Part of a small language model's weights.
Size: width 320, 5 heads of 64, MLP 1280 tanh GELU, vocabulary 6028, 26.7M parameters.
Architecture: LayerNorm before each block, learned positions, no biases in attention or MLP, tied embeddings, normalized queries and keys.
Training: a variant of Muon for these matrices, 574M tokens.
Each number is 128 + 32 x the weight over its row's rms, rounded and kept within 0 to 255. Layers, rows and columns count from 0. Numbers have three digits each. The size before them is the row's rms in percent of the matrix's.

# o: layer 16 attention output (transposed), 320x320, rms 0.102, rows 235-255, columns 40-79
# v: layer 16 attention value, 320x320, rms 0.2, rows 236-255, columns 40-79
# q: layer 16 attention query, 320x320, rms 0.164, rows 256-305, columns 40-79
# k: layer 16 attention key, 320x320, rms 0.162, rows 256-304, columns 40-79
o235 095:125161084110129146088142122154104100112104082107103148085074078153152117064135094111132139185137045141182179135063113158
v236 098:096116089073129131165119109109126105183104138103106119128127172151093158148151177146140087129170131108115142148178184150
o236 097:141141112136190188110095126151134141153147072122158087135184139133153091165088143124131161108174117107121205157130079143
v237 098:164085137179100114142127163156184117134182142116119109156118103144118141079126196125118089112185097132145110118138121177
o237 096:169150185120077115116115134116114100091167183099159140155145149100133110117121106150108195146139071123139146099129140107
v238 099:131153171142127177187145127141117103076150143121127121088153098102116101165118153078139128172155180160098179150127180142
o238 095:111171059188174098147134158118119165103109108071129134138138127158114155171095086122131085137122200140048129159099106112
v239 102:146125148150135166084161106154078162127098126176155082189139128087102078158109150124136098122109111127140135103142125133
o239 102:132188167143169105135120134124103147154223133127111154112120118131065099137090147153154139121098075089130148142103088084
v240 102:111125094165080131105130150169147151108104168110105145130100086165116042143078072139188111112074144103120090127064100111
o240 099:113181082136091128104129087120082116112110170128152116130135167116123093106111128137174148131112170078164143117134153129
v241 103:089143100112158191083140079140121100194126050105149123077133164085112119121149145119150105093145151127107133167129082072
o241 103:168133143095165124069128149149103190131132193091174149116117072130110129167071150135098121159145120077087105109143119107
v242 105:102118145158151046159111143104138143162153113099045157140195182113126114088085185092104146154100119068088129157109091123
o242 104:106115158144133107147154132110119056137171106098098113187139133070156207100110154108153112129119115140139131188093125099
v243 099:179171129161119162119064170095091152103139139126129087134142142125101129090155122156127083139113168141161185102109129147
o243 097:139120146112090155151123085137169131164099151142133113078130075165156120095135154139115131148019201153134119054158098130
v244 092:130168110128122133063104126140109141149108158125082138139150084104125156146156138163129051116115145105145077095130127125
o244 093:141127118090159127092139142108112110139132106152118180124168079106093116084110155133147116134102140110248127097168137135
v245 097:089074133136122186148152108073110113167117118152113160161092153120112123144155139151194109070155126137147070079172187060
o245 096:108098130096098174097079135213222111158110114063112100112132118132185102128110137146109154055063113110123106118108093116
v246 099:179152060153101095160118179093120127117108137137125090106142150155114118121112179166029072114127133128170146136093161143
o246 095:143175147141099117114175131110168095096136159095144101176157094125139101100152090177139173136128133065137116113086151135
v247 095:131141155113205104152132056163121175086170126163101179114129128138111101094131189123113182147144176113056197090083151092
o247 091:110112131154090088100105066181135115152147130172192100153094066106153144163121138117154098124170105125156180116047183076
v248 099:074164140134112103126132108121171248174151133085135092106115165102121122129121111080184134149150179171109158126092132139
o248 101:132194108091074120096121139147143120164117154124141098113113119129080193132117095126119147073133178058126140169175102115
v249 100:110098159155115142193083096134136155131095070134145135140146143108151077184115149143081141076122142113120142115131090120
o249 095:147089172141140032076196109093109189059140057136097150136131097144124145164129100104142104146167167147097137174110106118
v250 104:149127150099096174126077110110141123140117135199137152111106128087123076095156120134096101154194158165095099092071152105
o250 103:144151116094135086187111145146130132144135108138108089128120118126149148154116084119162112115088158138148158063076153180
v251 100:111139126158178108189145148061115078165138117110125116078158142138149132157168087125078138091142107105162121098056147135
o251 098:167074135162102150132083113102115106163041144139092151149176117160049113066113124129106099137109113089143117115104153177
v252 098:161088050108123143097111113122167117086133103103164139047093119080143104102122102118170174127123098145145126196197128137
o252 100:153122107133060167098185152162117073059148164128149141110171107113101146105147118055112153123163070144082155077175126169
v253 104:168124127134151154137123108118149133188136112134091132091119164180194106161140103177124118101180122130129096139044135110
o253 103:084078125118086121118122148131092135077104096037116100060164153099150073175127156139082108116197115130182184166164123156
v254 100:109122069059116181070140106108085150124128140166137152123140162132145149158145142187180122153079125164151066078134114120
o254 100:095126142136162103146174182097109141185141099112121141158151116140137189155157186132181083082137197117076083122071107094
v255 097:100163115156162159141175129108101104157104130185123110182089148155119059171134115148144148084145112206134137169096168147
o255 097:058147118149112197194112134135165119122121154235129124108131065123089087126133152111102114134193126100201155150100162131
q256 097:139150119167164057176108122197117139119089164155063101152141160061124159131174116112144078166108164120134132088126167105
k256 094:113123145118172141108051131157102124083108127137133127130131153138177094206081127169113096211186129148081083086119153179
q257 097:124169116158073128124176121045095113191096154098126114134107149157225107135111101120135097097089079134109103167105172129
k257 099:102160117114096097153144140106148064152105106120128139205070157105139129176103101110128100176132083127146096156137145117
q258 111:153172158167180096132165142108131171118215119173103111073134106047151122138129079128121185160120147072128129101182116076
k258 095:141084123091115120170153126095153121122166149148115150094103087128070101145131105088158145135210140063202152154113113114
q259 095:095125158103184148129076193100160144079187110129199049111119130153089123108157126118102177145156027164117142124160084128
k259 106:136175152126160093092070135115109130148150131183160139139112126148163141132129090107089083132145135158177073127131074155
q260 101:089104073114140153139118089083135091088124172110120157178062106127095106114144154117122137097041169112138119139117129197
k260 096:115144066085134104130135189088128126099168152106094166120180137092124159179146148173133162121105092163095157112104114127
q261 101:089090122107158131121106079093176063064097141118128163132156114139142099050142134163142175137089140098186142174177119150
k261 104:143091102118156142124076127135143087128169108121156146167093110108119153159137153180174173139088123129165154144131146100
q262 105:101138071069136105122096139180085081135166154116151134128158124109082085127093159172116107131116127128140125129090100124
k262 100:124115121136148130172094161125194131107170072111088086124163172125130097120101133140126151155113125109096163143124134121
q263 100:133114122148139088124075191125150132165117094152190159200176101164102084101149124118149130152132165149103094145180124154
k263 102:113161166159102108097127145089118116179135137143129174117104106146162095106109164111139147143155087136102175079163135106
q264 103:122145083149099126061151090155138149143160109109145122130124106046139078164155123147140119097128150092156157089084128102
k264 099:169135115148079104105128133191176146167162154127098079133126122139086145104141123175202184145117148113140121118109121153
q265 095:135072106070150137110212099101129235094159122101205116114111098133139081100126155197108108147122164156123125154143128081
k265 099:111146139149177113163134128136107197097099122127176164113164129115219098166132084153136129127140113097131084178092114172
q266 104:161157131102110078157169097128125149152090141146128118092167163142131199141147153116170140136154148084127153134135093185
k266 106:114094112122142122163112115081105110118129146155153143130116210109143153158091136102091132086134161118114128155150124112
q267 095:168120067113097108133125091175122158107123141147107156145178139111103096138088105166185097094066068135065086121122108130
k267 099:133109085154124099123100054094117116106120081086141108161104103123153120143060109141149165080113162133078145158123115125
q268 100:129045101064138064128213089167109086173131114085159137172159136127160061046071123170180151106097096094151124097101114166
k268 094:113086176169089082091137122169068090131184105092123162123188138128144121077090063197139082105128099093155144107090080148
q269 095:131111120080111169119098138084140163095141098095171132099149173125152104112144145121169100136144206113115149147125159093
k269 093:124166174054125202124115125126094124140116106055166116105130076101096144180086112127106212114131149080075159138123184099
q270 098:150137133070155143067083110111126132049172102173166090098159159065137184148180096088099104125115194134156158123122166134
k270 096:148126048154206118134181095184100135149131148142113127135119114061134220154140094182208099165136130125162100134094165188
q271 098:111103174132126135072190101155137145150131119123159126162174155151088135144147057079117078141139117112174082149157126132
k271 100:152146197111075170085157144126180147063119129092153085161123098143132115147114172128102077117190143078188145140074125096
q272 092:177088166125151125143204124144119168088105094039148176142131118127076102149140108086151115190175140168137099157164180095
k272 109:110110121142132123077166124154115113103122145180106128143095145104133100125164165147135198124120102162174137076137163123
q273 100:119155161098116093149150190195144116136167107122153145106084155150117174127130171125148108051132114107162049124085110127
k273 099:148142096105113164091208090147102115203168114125074129112130125123165175128091141071112129064183146125107073086116165167
q274 103:116089145184137132063118090135047087080130147109152106160161104123106189133099190114177091091030089153137106152122087128
k274 106:084099185176143146145083087137143141128161110197118113173187116161206154163117144185132100123082156188135138156140131108
q275 100:134121161185112131128103174080144119106055104093141103115082166137107127157166163097138186099131067103110155173110127130
k275 100:156133107182179100109052142110139149140144110096099111072023139122187089171147127099084099081074119106088116168171109140
q276 097:123114161134081181064182083138087117136183102151084094082115117053066112122129098169080111085132175095146130092223155136
k276 098:172122123131138202140101084152102126120166090123108151123105100186141131106135157144163115108148188087150133108154087085
q277 098:154122160098109138138122122131149070164097101072170202125126126131110120091147209140118119062113101122115128109086156130
k277 098:169129109184065103113167126180203104159155135104146171149125043125157171124135131109132149134153098117112121117132145125
q278 099:150104117121154096118063070127128140171207144132151122180133139154105103144099107122159139160164176103119146114162170142
k278 102:127106127089161161110080086068148172144221169129110099110175147145124134164123095135131145137209115087134086137144150142
q279 091:110107096137140119098086171190148145207106060098127162159119109134139118141131086096103143095112100141167132110095112140
k279 094:119167152157139144127155114066122078139149100150196103193159111175131129120089098149177097146157093051109044113079179095
q280 089:114148131102109140152138116101116189145160120200151049143120121104129095145080077131097107119117159181146140133111137140
k280 099:184142122127145163103062144128110183118115116123187105141103175194122088118123071114159106173130168156164127139156111140
q281 099:193135136106099107124124133148145095135097082174106144168150134069137135118184154149079074182128129124134141119112203120
k281 107:117179121109067158122193072113101144167092180128103178153109118089093113120138177125089093155115118138089175077113160069
q282 104:121129122136162166175145120160120162106131079107121107141158113134109156098192099193111163135128158131112103115085095150
k282 101:136138103131142124133094149078190150115157135138109149102159181100145116160128106158141124144122170148168134179119137123
q283 108:137131131120121131076155156062116147138112156153098101137179052098181188138071126129111157099172071111155092122154116136
k283 111:118103140132168175169133201065115147096173120091149138073152144078110102128104137124116099138143146167101128109186196123
q284 097:105137143192129116050187180120157154143157121094205154096162169146157116106136143183116157135116173138215152083125146143
k284 092:086176098100118152099071198104115128122172114134192132117162079191111097093175186108175119075094125184183152104114140079
q285 096:106149119056114149118085083134147105141136145092110113138101093152102107118119098161099177125118096139102129160138142094
k285 092:099094088144145143098170143090118125063123106111158094139109174100065114121178136165137090121179121194094116068148123088
q286 102:115211103137146128119049116069111140155113090129076124061157130151149177159099152123096138108151134124149138130129144135
k286 094:128188126096139139088133121107083103135168070132152165107115131101112107125176115129117155143178160099205081125147116132
q287 095:112183129109136132108073123146148110105160189090103144101115085121123158160187170057115070100101151147117158085104134091
k287 096:100120101125104134126109139184093128137141159106132158050131118114147113138137222072056085134141136129148145091128130112
q288 105:198147101123116064084188138090155147108110087156204111103102109154163173069134145158110190107105157158083129090097133148
k288 097:160110143164120122152183109144135118165123083125126120157067097156126149115123152085139166149097144108134142164164149153
q289 100:131120197060121097092108160124116123154083154118086138108162102159092183145132123108143152117108117100160131087117182214
k289 105:099121078089092138073175138137113116184096170125119121152122082164169127077182110156146187160133120122128110145133161052
q290 097:080144081112092112110120107147117130106132139132166194094140100124178107062137118064170110092104184094141176131110170106
k290 100:080150117179116127125188110147166091147148130176113185142094114167099158130140126135078134048099107117149092136155153128
q291 100:107094108109182136154112153177117194087144115117149092056122129085152155147185083086058103120114134141123150142160096114
k291 103:144112120137109116170140121136146148151189100127073097087156146105115153150158140123138116146114086196118071183099150116
q292 099:106129075129152147145110069224124102109196124204124147113117162070087112119126125090075089179146163107119131134098162152
k292 098:136123164188136171115115075142204155060085135154122068125131138159071121150084162131137196085117090154193094123152083109
q293 097:110159144138114152138118067211150100188130165114114156127141074126137093145124118148110140112103129152109103131121214104
k293 103:129104150099096141094077163147119112112120094074143137115095081130160210146164053094130182130159131104106102141167171150
q294 103:120092102128091195146101100157068141136151130102104107165157125131090115089100125115115124109158114153088123163162083122
k294 106:173141162159096132115118114127141134099142142163126089087126150148156122156038150144151171125146134162141145139149142150
q295 096:170069149160125067082136142152143117127129240132095091115065121104179115098161111191149130176149146168118142136143084187
k295 105:161077102106103146134166146141156118149112161142126124160141117133139048118132156164130162123108135155081080136122111159
q296 101:141124163104054103088172120078149112100124104188130123105163109159163133123128119112091107120147226115128177097102135158
k296 100:130147160135137110130152094091144189039127137068100146113182108101108125093180169136092184085092110104150113072137165174
q297 095:121148108143152116200100105085140140135174150116125160133115066136204162107115139133135119140117157101099052155128135100
k297 097:084159106145177106161069085161123092180146125134148119130129151097103123136178160114147151176109186138150146161147080152
q298 096:154166142128129135158150135149151177141137083134118128122137099103063188093191153163142091039193139175068071141133083101
k298 107:131108119115113122113100093111120134167148143097107111125153106120131112116141202109143161080182139141152154205166097133
q299 096:134152100143113105144104138112150151145173133120145160137136097114108132168130089070162167093135092073114122186143112144
k299 097:110103105116130132139168178109139158177170103172121118109143099162113096142144140162176117106117091139093134189154065145
q300 101:156067132099119124134129086153109098141163116097129121103129111116111140069086108139113101114143131153176098127150172151
k300 099:136117133127192102122089130189154128171090107109147123079140130155113113107065130129110102174159127128181121119175152159
q301 105:183195095110102108147174135130177136123159145128132097119128119126085143140152120194067116155145190133084112105114118111
k301 098:172152182135153116162191167156175163131100134092141103086110095157069119153156116075153135078142136116134152076174082078
q302 095:202142115163119152103164162163140111133104163096144143096112179134147077113120119092145160069184096120125119139065151131
k302 104:118116127078131176150141152134101117116118117184180179118145191124180176146146063087114117164107074098096199166131132131
q303 094:144136097155118139125158112117113070166148119104164137102118132120094149168125112150092139171113169111175128117167119166
k303 102:058146133097061124096163132099127098125125057120163140135194144163167115136202105151110104202068164112154158122117154134
q304 095:142129115079135116164160143113155176090162126203120182146156132099145125116151093100103130101093167121161160126137148147
k304 101:163109089107134173145100066121156112152144136078151177212134133119205124147116129162110163097129093144162124131100147206
q305 106:134102149155084164141132083170162096115147128119125061128089159186072095121114164139145110116138135129119110157104161137